config.yaml
n_head: 4
norm_place: "pre"
norm_eps: 1e-05
qk_norm: false
parallel_block: false
init_std_qkv: 0.0179
init_std_o: 0.0
init_std_down: 0.0
optimizer: "cautious_adamw"
grad_clip: 1.0
batch_tokens: 32768
Each number is 500 + 40 x the weight over its row's rms, rounded and kept within 0 to 999. Layers, rows and columns count from 0. Numbers have three digits each. The size before them is the row's rms in percent of the matrix's.

# layer 6 MLP up, 512x256, rms 0.0721, rows 501-511, columns 0-255
089:544489481503494541520453494549423525503524474521447478524547554540524427543514526401419500528497475439513601531491492474509482484441522531463507546455467501489482519484512555532490470541504507506437512538443537550536455550559521504519491536559543503468507437471591467445465507467517493495501547504410486453532488466463529484522510463524501516609529512471517458544522448496573548411515487494511521477545465540478519497481459473546566565486393549472485525453486518436542440468555528413470444522469558460485470516534537497511463536428562512542522512587524455540482520520479507441482544438467552574429457531511509566500462483473483477485466527537503510496515512516494562458472448553485438492563450462531564557588457513585518469543546499546569527502529525498498524450443505
095:428450526433513522534560520506440495449529443527575453486541465534442442503520447475582538541514463473544566479479523521430498476556513469519510501429485478491539484408550418568425496480509480463548509510500504518505510499527467474494458532448466467482443420536501487596455528506567525490448515482440529508518549490537488571484533478513494579455438483507496469512491550504526474469506480518465508447456540546576567568466440523538541538503479472543463554476604472545507489434422548520485459541543500454463510533495473461528480480450531504498495510529513521500489561473482511510482566483450522538452443451514523452547516513512459472437403416452444549352475533495463503465527502495469513475475534526510495523440519550464538532459525509504524472466527511536443507565442466
107:495509463478508515556481579545542397505577485515467523504511527530445497461458531519540559562546557474527452577494537482451478492492493440494511483521498593470539467527530480513507514523548519472495475510522517526548442540500508565507488445565468480545488497532584436498523519528515483532570599469488441534520469461512496561455534586500457514506433475534459566533518569510487577578533498559530543496489525519495563518596389556496504503466541476562459510496552553417404523558501571535436518473501469439476536518518522521521415528413466476504517492418502494526454560549508521518516546485480445552554504495485551543512562540514466457483472568460525498492462542530503512535532484497533516537471570564501565554478494509477514505466476489477442510486455497488483423493502547
103:479485468488500461436478519558453459595518528536556510474611439463479536505485453479419513419526492476499587468472520486486490517485462456579495542484524526496516565470469518490476463438509502465496552535433483555497468508491569439523459592414527475547459519443521530504512486424591496449574461493510477479467486486531566559496551450491474575456524505516460542517430499480465438507529447537457511519532544576505501527447531557511498495478510504542463489535481462486512509529482490528458562560527337464548488507547507437447557467519553509500501544530497568481481516545459561502497476483496485510558450491487509505463555529524510492411487519501510576502503546535426492550485406467570481465497496496517548516471490537511590506447467491451481470522484466431503534505517504
108:553470495469459489531536509403492512459542515457538523512468603496509479496494527510560528518542494479559468456593550497520440462464471463554477531562535391432472500422430478459486476477503475435486476449544473493459562425449545625529457542514489544519560478513469501514488547580515492559513503492498460550482531587487483503529556528486537468471523584464487462513515519568498517504460462510491511518501462555502507449540532588451477546523516530462500493565562525498450558503508443507523512504510462558453551608537482477470559557495547455411447574542498450510499449497514467574497528527457467534492544432484518531581521533490503498491483587498570452521492467470521532553485473509534449533533544523473533504503521528494517495525466462472482449472526520497510514535595519
095:423551517505446540415450536488421481456428442513570491465498463494520544525445479467437472481520478555491567447501536520529439526533552512491490454531486453507422499440484500597476502469554521482548466567504510529545509509488461495461580540516535455539462503502538476435545478495482518455518479546525509469531425428484505449480523492452469525418512533520495510495449512571410471438466504480543527529486600550526456472451447505521557496561483457494541531480452407440529495509535493526544521593499496478510474442513540486484554508510545458494531473480495489565469496549465502503487492455495525510479524442451554454455420503530492519541531568537514460487496592579495494559437517481565533541546537438420508466527447528453503475526507494572427522479592493492523513485501529
101:503453500432526524522471522543438507504449510458551521440466523575474478530457539551531531505593486476524556531505460483538402497513490506527565548485484542547503544507493500530512441556511519427555482425539554510536521473426511500500539458507404482516564476564484466459411515486584510569505415525437482509525478448492497510531551574488507454485506528499531500459474527537525474514465496540561498475485458488611495517499538569519491508507520488480516498514494456532437491461467514524475442563625499500495484610472499420492483478509511488540530624527483542548423520532513503506488483546498512482517495475473480459477440507432561507466551535488426490480428538525439472516528540483575427485452518534449517482519468526444550503501472518522441514492556538466571446532514545
101:466452455535458423435543503452559470517560576517615520468490521543538519535557503546561501514498463566518500568567523514507527505527511523536461504502459494443466479560461550504538500502473473495432484539484543462537508555426516555508432512520552464534472490510455475521488484579530529509504461471485514502482471565512462477513487484534512549638498478473543525467586564568398536525524452549499482473456524463414523447508511517506491425430488547513470553509478440521517503508474540520505481437504514531439495590401494522514558540583576499505533506467472511513519507463490459481481423474520445473486491542540502498462512528561523465467577485498489479522447464507505427445397503478502528509530550455512533522500554522456511483502502487499513519581494498489426575576473486
110:502521484555500557514527465532515466499481488576498456484475504485471518510493554511480462450511531561473486493466531498592469470523495531495479503460509464473425487501504452439489518456500495520444588482530517462503475542468562412519514489466468474487522522502520464510525601505412438489477520504498619483485528504509516447411464471523587518523515408545533535633526552454556464462477510456512430464504499407529437438491540423474489534417510561500521525513540521526535532499583476427536492452445521463472529492484571443444512426485482500551552544466473527537497456490496518462463503483519500560542505550487534494531543544515505523527534526551533482532516500500506514534587494518426493498545513552523512524448505491586436513535540458479524424471475460422560438510445553
097:507519486543513496473531513561491532449429566465488500486468538464530556546517498485507484537516455490485603564478543476504566489479550413557511495456597480514550496520510448495520495519475533480464486440497466545569484478485499450533442609510495469541531472488466452509453491484434477600485497472492477483440441498498518557530480527486488496551511481478414509509457544563535458530469405457437497433514507531551532488503547616529522433560440497590539549503512561498504517472465505456479470484501503450491488492442463490470503564462558517543560476477533515565472508546482476551419480421552512535445494462479492473449462486538471504504541498542478563467500495508489413486460459472507515484488485483468510508494449445524498432441592523482417622475525553461516517534509461
105:388463419500580506578488496563467588563484455528551447501507515529487500435519497538519423442506471483463510522529579466449490495508506463436532522451459479501496526539520406523538431446451492488522562555545514562449457494462525509481522515473485484494399548526546491547538457446540448480537481500538477513612568463469527508494539456526462517484493515425524470533476554504588485516574485430500478496529509509493406429496464497523516492531550581536425421483480516529515507460481454505472487430531482512464542498509475521490538527487501476401450474549531463485570584405558537466487500492490562494467475490544522480514556543499544451432534514540541482521513477477505477483514516509550542549487538511450486503531440509502464482536464488466454540530425501522521527501528457
# layer 6 MLP down (transposed), 512x256, rms 0.0669, rows 501-511, columns 0-255
094:522459519517517524480486560522588540541481489499529525419449521460471435466377564526512438488525544534508433483511485530460488460540524485555514492436522527500570519508560498585474461460505510499502506494559424462466601520428461527534432487469462478531467562524404475483578500496500566582506539435480488508488553570490537576495520500515522475452490510509519477432496491485430514518528433512511485481457523517434452454448556563535471536555530424420466491470590540508485560535539563526548512559423488493533515499505525521424500469514541506459482531446534530519527481559485482497515520532490514488480593511508518482475500576473517508548446539469548427573506440500542482542464498507504567546535475444439503505467549457546525439471502470494460503537523471512464515485518551
095:558557529437503536470485473508552538529468483445529543506407482483460455552502521583459465525510576494474464428499531498503496600433537497458496487530478545484514513535468567427489528525489525560508438503532519503482572477426514453463525496506557533483538563444563505473508574524419478512597535514464535484486470478460539509558555539480492552542586512468416494471511518483471455528492531515504492509458543458520523479501489455429432487546509510427549457522423506391475546549549518469485442484460475592437520476517584521440548528465466399525487491488416528499551413557525487453484451474479462482501507501479488495504474543476520537497488532489558474525518520503496463494434516464430500448508535486500551486450522443443465530491473575566510494524495547498489488507508432
102:513466527565498543469467547481483468436486485460484568511560486458520523516458565519501531448496435494498506479559538522504502322571477517488458473495473509421507540443485497560524547532447481499527563512543554544502501479532516537532449565484516450514492502546450549489483473468475457568471520438480487509468406511487473509520494515433532411504505474400522452425475522471548491521537563511473489484524511507482546547471568480519494543533411531528468547530492569510444422534503468507512393473544517493532500513572512563462570397606534541486499567468491521558584480511534528513486423490490491450521600476542558507516483516492529544504492499546476458530526496452504512501490445455467498499536469487517490446474504476486537480467455531463457462526486437517495530459457520
100:487444556515506512549495498552544477419476526533484476570495504482459529532484524465529449536470467516443464493491525481483535516528528510496496508466447599532422486574415437501490488531480450394509467464565519468501467499510522503457504552464581500556472529515510522512568547496445515542492558496440593486465550509543556473551487505518538490498501521427469451507544441463515499514509452497529523512488423491501432482555419434533511513423514512449589490565446451537527512439551455469504476498500522421532432472472508563596472445530449469508502454461524439395552491504516529540499523522547489556454538489559466520454512455493467504511528548441551526512479554527517519474468537530440436507508531468551519450509604403470523477547510478488455538540481519493491477460508550
095:527477452552504583456506520468487508548481526557430487494519486477552530462509514443499535539559446537491506527486496504448530507528559429506482490484556397558459500517500455400587523525564533433532475516493524460377480501480468504545503576524488505551530434523507531495566512382534497525483589499572512463406526558497506446499496476496517516535527490442498437465488475477488457505557455485505510626493491518491520523428480524455554522533489498495528498536538444509485489501521503528517557469501521558544489496510439483457454492489571467444428515524551485444504501512560517546368462487447472507536504492487455396570511478466429539566529501483483466509510411461487522476485514549522529502484534479498515501490525489478496472521489439564543533542522497438473431519533493
099:517433405542463511492537551450527523415473501491442531529533470491451462505519459497527500540501481535501475468493465412441492451518563539567470550488527550526532501483549493441516572483482397517417539534458475477485470564437482403477479468526492523524513504508500485484443562474470523512477484452481467419494507518534531447426492488509493539508511505551530488497482513498463530546534507504426505478490556504614491511513489432502513433505485528536442534510531475503527505447507489456542590551466472510527498519464553522509449479431552558460463483526527508464395524552520471588570487562521467507573569569468541538483552535442553461380463478500516506515483501434517473534506453511495489510537538561526482504457554461495537502530488502406523430445551550522500498438456514
101:507467482474394534553546506467474589542502500551510447511498429507502486524495431523494480484475449489509469526446476518506494562419487518472504496461502561502538401403485488466483451447466546516572399576525454494527466455490438551479517502560466503463471510506490508559489448472416415489476561523455509535548502441497462451449596437485521502441586611462546495475567519498523510537518480575463511453531491484461540479503482501538449531440575507450499549531506453538470477489475566469496518519557550571464525486500526455503556443500470422504541477454528484474518473475453437439514523512500517490552513463494478481497537421483474469404490529493550536543550528474505496483533547542519514528465468459459521549503516516480487511454436571488506549554574508466512506479461487
095:525466442505554461540474559514533589503530556514513450455499495473471485505425569590405509534437506506522443509511567515470481453485502528497455471463471510477536483495504447494574495525481508520485485522496523449447547466490499566560463485423559534559531572500511454542588535504452516515468425458585502552504488488448536463507548599508541526420463473523476571499477507405491501467465518529528532429447533510497520495504502464526513528511535479525473484509429515523530414473456475502497438476491510521454510499540514505507482499413594500527495502494535439455475446497530517523515547569540539598578455559510444451438479474540488538576486439470533525510583469520481512449588472492577545498499484498478426501491493503571468490438519519594473486498494481478498481487529526
100:531463493511514470475529572489503507432489486534435503480483535485548529521490520503540496507514530500491502506432523475511485515491492461544478491577496475572526483507540461368510567471525463598459429494508464503473571471478483446505523502498393540485548426499421442482503501511508534411404611552533553509531438549457432531522495512536543478465515494515494482574546487600522531526516469600494523586465486493507552489548607518540535425449573491563475471562445491483485520421523529503461486420455554465552539498509488493562453505525446527478463503455514458530528582505430535509528498491503560513529494465547537519475483481488515477542536563520489501487527526453428494529503509521440439502536486459515483503516510485466436479461456450527443529496482490472506424517494502
101:426486466471578528487477569521531496538555434458543457564505511523447535567462481462549511481491495555484408550468465466470585489535482513550422472480442483579428527479549488474417467451540437553502520517466521527473544523515475530438433488458446548516527485438489509575512545532493476448456577552508502482469487454462553462477503483487585466498471537527512444475562437516519491595445512459510499568543547473413532446507495498520442501548493502511484531543495527513493520473478472503556482513492485525545448508528576520461502489455504466456436511522486486463483577452493514595571481498512500471523420439548467529491499529531535474428427568510485517521461504548486451483596466484490436520552467447529482488501494495456473530533451526440519514509488536508512445564478421
104:400477484554458468494506515480506555436465485517438452544490462536456481510505532536514599559599499550501460452452460473501505492428465486487493483548467494522526508445523551476545434555518487498525445440436571505542535516519510444570413453457466437453499507443523512501496528552508490517497541497464460415430457475504549500542510546535538523505536512506465559493440451501460527519519493574506515452428502483547527500523433490505546404484497487470571515520558516393508511487491522413599561492510472470477487512492506460500510493490561494577491506551464494530426551498513442556536463521554529454505500452574517564493504489466468477496479523458500532415475518485557504516448476439469460543554508515488524548424532468458528483473430555502546510494510483487534493604544539
# layer 6 MLP gate, 512x256, rms 0.0685, rows 502-511, columns 0-255
101:468449492538523513451491529466500420487519472409473526489540484616516454473506505467479424509503455458543518516483396504506522492522506439465461505497539517549495448458474448512503478476495501466528550536498451511563516453474556579550521479461470481481503460458495414478480583475525542449463486457551447533485534516561536516458518474438546459570528444503585506540510530543491513512486476443496498507482532414488455582444591537534499491475488471488495509476541454482544492480434533503532494585451511526504411473441409426499505510484538577454486486478563488599447575546481556562459471595538492565491525529497509391529463535444501496505493523518533488452424564493471478500521463525536509502480499456508518525471551535480459477555501534544504455511540530518536484548491464
102:499486466495515493473477483454459508452507516480589517466489549502533471499496516476435499514507476480576594429517544485472574457540512532445519518501478423506510491436470431540546560493503529470551475462544523449476506485527540438451461541467516478444499552480444564502511564426489446494470507463509514516447502513506403489522506591427557508517534489545510470545457493545519461466417491544549500472453451497450501548519588542460439483525463514492503431433504503539475543476482420517444542458560472474548468561487519514437477534541540490459476509550431571488548469484492486519409472511498498465474554548523527470559416432528484479520507493521495500462470500430482430588524465522511546570516530450474498517525487546514539545533557555500505500519562420519592518432453541
102:531506438553502520479430537533512537550506536515522475456550488502527514534427447484425506424582495448491489519495515480477488465526475508434518516499507437472458465475508495499484485491534500526496538469554454491453521463541471543443433473476520511481436538493530455544517499447566520501502494465581504546447501525475437549571495548467496527447508496485487503569452502509568480486457416546497488486497524539475535524525522544519451480532444441493543444569588486450479452504462549604463574574483383538410435522597468508454517497509538477469509524541454616499438501522503460543575468523437513473539497529517587474473514497508543415552424472504496554544511512552491479492520455443503534476415533513505504545460493533474498524474475496429522535543534487474468516538541558
089:522516541485513439529571522463491472495574501465560499535456576536459525453478584504482485547541519486510502351575503568448478446481510514555503543513505509407473553445482440516504453455488524475537502472534492539491617459443551535487381510518553574513531509458471541534518584568461500528519488399464457501502531496511476532526493569498600526551472557476545531546484545560525489513471502563506482473500386444525502525556485582469481486525450504442469485513526540517532465515529472479472515526482511537486448581493461488547562557434513501439489533505462514508462404497470511572551475485495474483530500489512522536498485555507500523537489555488539441485504466486539492561496491518476514484513514544496552465485505554494498483431469560462543531454472498512510488487564544
099:509580491491544445412467509552480547518480510508499426511471527513482455511473490450521525487455507522505467552493518503518518484530471497508497485512484573533423562526434540462451473456546505533472501502535488418578557472536496533485474521539515545572489591489507516502616491576483563509502543502491454534429488529531479480481513563536477448507522464502443464529469457447472446485553477560497425500549489532429548472523479576531455491574458483520469447570462538533578459595541496523489433475506498543438442533434538502491530507482466464477517536528441532562550500471414503482464450500429516490426488488502519511485574471424582573522450423548500511484516495521508481543531539445515502440498467441531571521517539517523464555511448501524470472455516409506541480463530486
101:475505537534531454462512486488507494411569447431457485484477603508520540485548531569519549494435427487432515502466542551460510458511550500546445520503493472571497504464528462528515469534540516519472522513449516537458494487486533502463446520412481479487401553516500481527489548506528532489483515486528577495429460451485546534476549536477548471510483493555488467574427488506450498485531546558526441524442491509460449575495459481535515535489452438506545491495492518539606499471473452536483504468485501460506504512468499512523542528440542532532503454545502479453479487556574497518496528506552467366541496555493564566574578614560534506453485450557515400423527478519498525506437535491498476471481438542522457472528519561508540477497496487478542449449439439531523531482512533
100:475481526425524499461493491509492492554478529538498491545462492480381495474476510492480440449490511538488573406415542565483490412514491503490544476494468506474513515519525535474561452466520520491542501493454486448470478477472560396587510549475500591512536504521519492535547452461472473540481439470550485511579527523476531497522499519543470486494555538495440516538557431394511548498445470597485401482480402454507493492542550496463458481516486485585499516519452570464538533497535402466495486534494474568450518438497434516522464468481505441512530435522508563494474484510546526493467509489537466489530443536463473562546477516531489570424455458561541476465582549439488545510533504504476548501421548536481489505485478527493537477499472522550502436442491483534562456488506468
101:450484505586586539457525460502481497504520480534485491546557542475495547504516458518471552469522509496467495463468495435463439479569531577523450597554519593466480592514522527450525484509525499433533504523508435500538519560464583418513469520494502509538507544482530538466572532532436498490469498481516541477511478540487499562446529468466511490507511497488607562603553450529458412452442485548506441482492514485582493553587484433467542553538487519562473550551503560540538531492501506492482477519433482532488488526455520473547492439475527490560448507537526550515481504548474469494530400504550538515478546509452579495504545493560537489536499478496528492409506562498523553499531540518518517496534497517480493467408485528582505467454457500475517414499505424465502448488480464
099:518529519494444448542527542555515418486477535432521469463577539526532539503393593450504510534442442544522495544516427489417526484510505539483470494480426523483422546457588511448494476481458498486556528497493495499588581456455455596452471490440488502503479468484460457549556548550512467444517532452504559511515491518534483489458589470552460516493477451465486534484536470456561517514518474426516506498507493554494528502585558543548516507527519431582515457449529513495453532576432473520548535457552451480469394514491584431483463463530564509524498508517531514477499507477487464508498464527485545517518422528463572486557554506507528555479442549473511511464506496474496512504563476558514473502484472463549492507558513513489474527552497510481459391517497490548468498497483444
102:581453490460481459571548598446474506429494513521518475474453500514427507535540548555555533448475490558520487488454521499494576451544519530562482481502476602435457525488521519535499468518509480537460547433529521481461575525450454480505464508474477527648542520491535511511471502477458515571472516473507530601419444447503438489473502539586485492474444597535551532563557498487560536431488546493538524541563446515460533521540519500469528480513466473560483491510534518574483520534471446459515500513440504555504545469551541509487521454476485507509553523446472467489517542516484502464484446491533418482558450439515467503511590486490520531508462539477482482459542522481538619487534495489498584490487527503503530575455467513540500487469540531555524542439536496502535465523506478